Each number is 128 + 32 x the weight over its row's rms, rounded and kept within 0 to 255. Layers, rows and columns count from 0. The size above them is the row's rms in percent of the matrix's.

# layer 3 MLP up, 128x64, rms 0.0875, rows 0-6, columns 0-63
size [106 117 127  82  85 107 119]
[[161 106  95 144 113  68 117 122  74 127 106 124 188 175 143 171  93 131 107 156 136 102 136 166 190 119 153 143 104  86  97 167 181 159  79 127 160 157  75 161  88 153 153 108  96 147 113  93  85 132 147 126 113 161 147  75  93 116 185 125 172 121 132  86]
 [ 88 181 135 115 139 158  98  99 125 104  71 128  96 149 114  95 172 129  57 155 138 158 113  96 145 135 112 170 138 126 125 152 118 138  47 151 170 112  99 123 105 182 154  58  68 131 188 118 127 142 130 157 126 120 190 124 131  71 154 145 131 141 130 181]
 [112 104 114 120  95 173  70 107 170 144 108  83  85  93  95 100 106 178 108  88 174 183  67 124  77 126 150  80 156 170 165  76 113 130 133 146  97 121 111  87 121 100 131 103 190 148 101 115 122 145 104 101 121 104 130 110  77 193 113 113 107 105  99 115]
 [110 114 127 126 138  80 143  76 147  77 127 196  90 112 149 120 111 146 109  98 126  90 123 180 127  61 129  98 171  97 135  92 133 172 122 190 129 106 106 100 112 184 140 147 144 199 120 156 156 120 141 152 121 102 117 136 108  89 131 195 157  70 182 151]
 [174 164 147 147 109 193 128 132  88 135 149 112 122 147 117 162 110 127 146 122 162 117 109  20 113 116 140  57  75 129  71 108 141  85 119  44 153 105 114 142 177 121 152 110  67 135 126  81 136 113 122 128 161 110 138 124 133  96  90 126  91 107 100 133]
 [106 151 185 119 141 165 156 117 117 124 147 117 114 151 175 113 132 157 130  96 119 138 113 104 161  85  88 151 138  64  94 167 132 140 102  90 122 158 106 108 135 161 157 119 100 158 175  96 131  51 134 160 138 163 120 155 219  98  81 123  68  84  75 114]
 [ 78 134 150 122  68 150 153 114 129 110 174 100 120 122 158  89 128 104  68 163 133  66 123 116 125 106 122 153 151 147 136 101 135 103 199  94 169 145 160 115 177 120  86  79 167 139 151 174 140 147 146 200 160 157 128 177 141 154 153 156 155 190  90 120]]
# layer 3 MLP down (transposed), 128x64, rms 0.0889, rows 0-6, columns 0-63
size [112 113 114  90  93 110 106]
[[140 110 169 152  98 130 120  91  66 125 109  85 179 189 140 126 109 145 133  87 138 104 133 136 189 160 139  93 146 134 192 193 121 148 165 139 157 113  91 157  96 151 151 116 129 107 165 111  73 100 116 161 109 165 127 188 133  79 154 143 120  96 121  54]
 [162 154 141  90 114 132 133  96 107 118 126  97 131 115 205  80 180 107 110  82 156 103  81  50 102  90 104 177 125 102 158 123 153 174  86 169 142 135 141 132  66 125 125 144  97 110 157 163 136 153 157 142 180 134  88 106 139  80 181 145 132 121  98  85]
 [144 121 100 128  67 154  82  99 165 173  94 118  85 100  80  94  84 176 108 114 179 165  73 107 149 119 151  89 177 169  99  89 112 123 125 124  98 153  99  76 134 115 119  90 182 143  94 120 126 163 102 117  92 107 117 114  81 192 116 116 101 103  86 131]
 [148 133 161 148 139 132 177 135 102 111 106  94 164 176 132  85 104 114 107 182 143 161 126 106 137 205 126 142 102 152  94 166 104  86 101 103 125 170 152 135 143  51 172  92 113  76  51 100 118 112 133  92 164 133 167 104 117 163 165 102 117 179 124 155]
 [160  75 131 127 127 101 104 137 139 111 117 159 112  87 107  89 112 132 173 154 104 157 151 137 143 118  86 192 202 130 200 194 183 168 149 154 125 108 137 136  75 170 157  96 140  52 170 143 123 173 147 114 126 168 126 147 124 146 113 132 151 171 141 108]
 [126  96 120 146 107 119 124  73 155 145 155 129  70  91  83 115 161 152 111  61 139  78 113  86  69 154 110 197 120 135 130  95 120 192 120 109 117 108 127 179 134 123 122 135 140 134 111 132 126 180 143  96  58 143 205 156 111 164  73 111  99 108 139 135]
 [ 81 147 139 180  89 149 153 154 119 104 132 111 129 111 196 135 113  95 130 162 118  96 140 127 168 128  82 158 110 120 108  69 144  73 169 108 167 134  97  77 143  91 119 130  88 128 145 156 147 126 142 200 168 207 106 168 153 171 151 158 147 150  94  85]]
# layer 3 MLP gate, 128x64, rms 0.0886, rows 1-7, columns 0-63
size [111  96  97  84 112  85 115]
[[ 99  77 126 100 134 136 125 115 185  82  88 189  95 171 102  69 106 113  97 137 122 139  79 156 136 165 157 134 128 161 143 132  81 106 128 129 120  87  90 140 191 107 151 105 151 115 184  97 114 142  93 143  89 108 209 165 100 125 140 117 161 145 119 190]
 [ 88 178  71  84  91  87 174  97  87 146  81 127 182 150 128 142 199 158 103 156 133 111  97 180 156  86  90 138 111 146 148 101 157 179 120 116 173 176 139 135 120 146 175 141 126 130  97 125 113 109 124  65 115 153  77 138 140 156 107 110 147 100 135 175]
 [166 154 152 157 135 180 134 170 101 137 158  76 145 154 111 105 140 104 143 147 121 160 112  87 139 166 128 143 106 151 120 125 131  72 141  97 151 129 160 166 150  74 123 108 123  22 129 104 110 157  95 101 164 104 150 101 122 207 162  61 120 171  99 115]
 [112 170 104 172 107 144 131 136 124 126 167  76 116 150 131 160 176 163 101 151 168 148 125  64 101 107 206  69  67 116  84  79  86  89 128  69 135 174 129 127 168 121 107 143 106 171 140 145 152  98 101 135 140  85 153 134 150 109 119 120  92  75 102 119]
 [130 167 148 158 106 130 152 155  73 113 136 135 165 145 142 179 138 136 185 174 100 130 113 131 188  52 129 111 142  99 101 178 147  90 121 118 115 148 148  83 130 128 155 132 173 167  92 124 129  44  67 144 155 143  90  77 153 133 155 144 117  63 129 113]
 [ 86 133 136 118 170  88 183 100 115 118 167 135 119 121 164 128 156 165  65  99 158  86 120  85  82 118 159 143 131 114 185 121 122 177  95 137  85 163 127 185 148 140 193 120 161 195 130 128 116 133 127 109 123 118 103 103  95 167 149 133  95  67 195 141]
 [100 141 108 133 161 171  97 134 146 119 112 138 105 160 149  97 124 108  80 100 143 166 126 161  86 212 129  83 159 202 213  77 115 143 118 198 105 162 109 100 133 106  97 117  96 130 136 107 130 157 183 140 102 140 119 140 130 138 160 125 167 145 170 172]]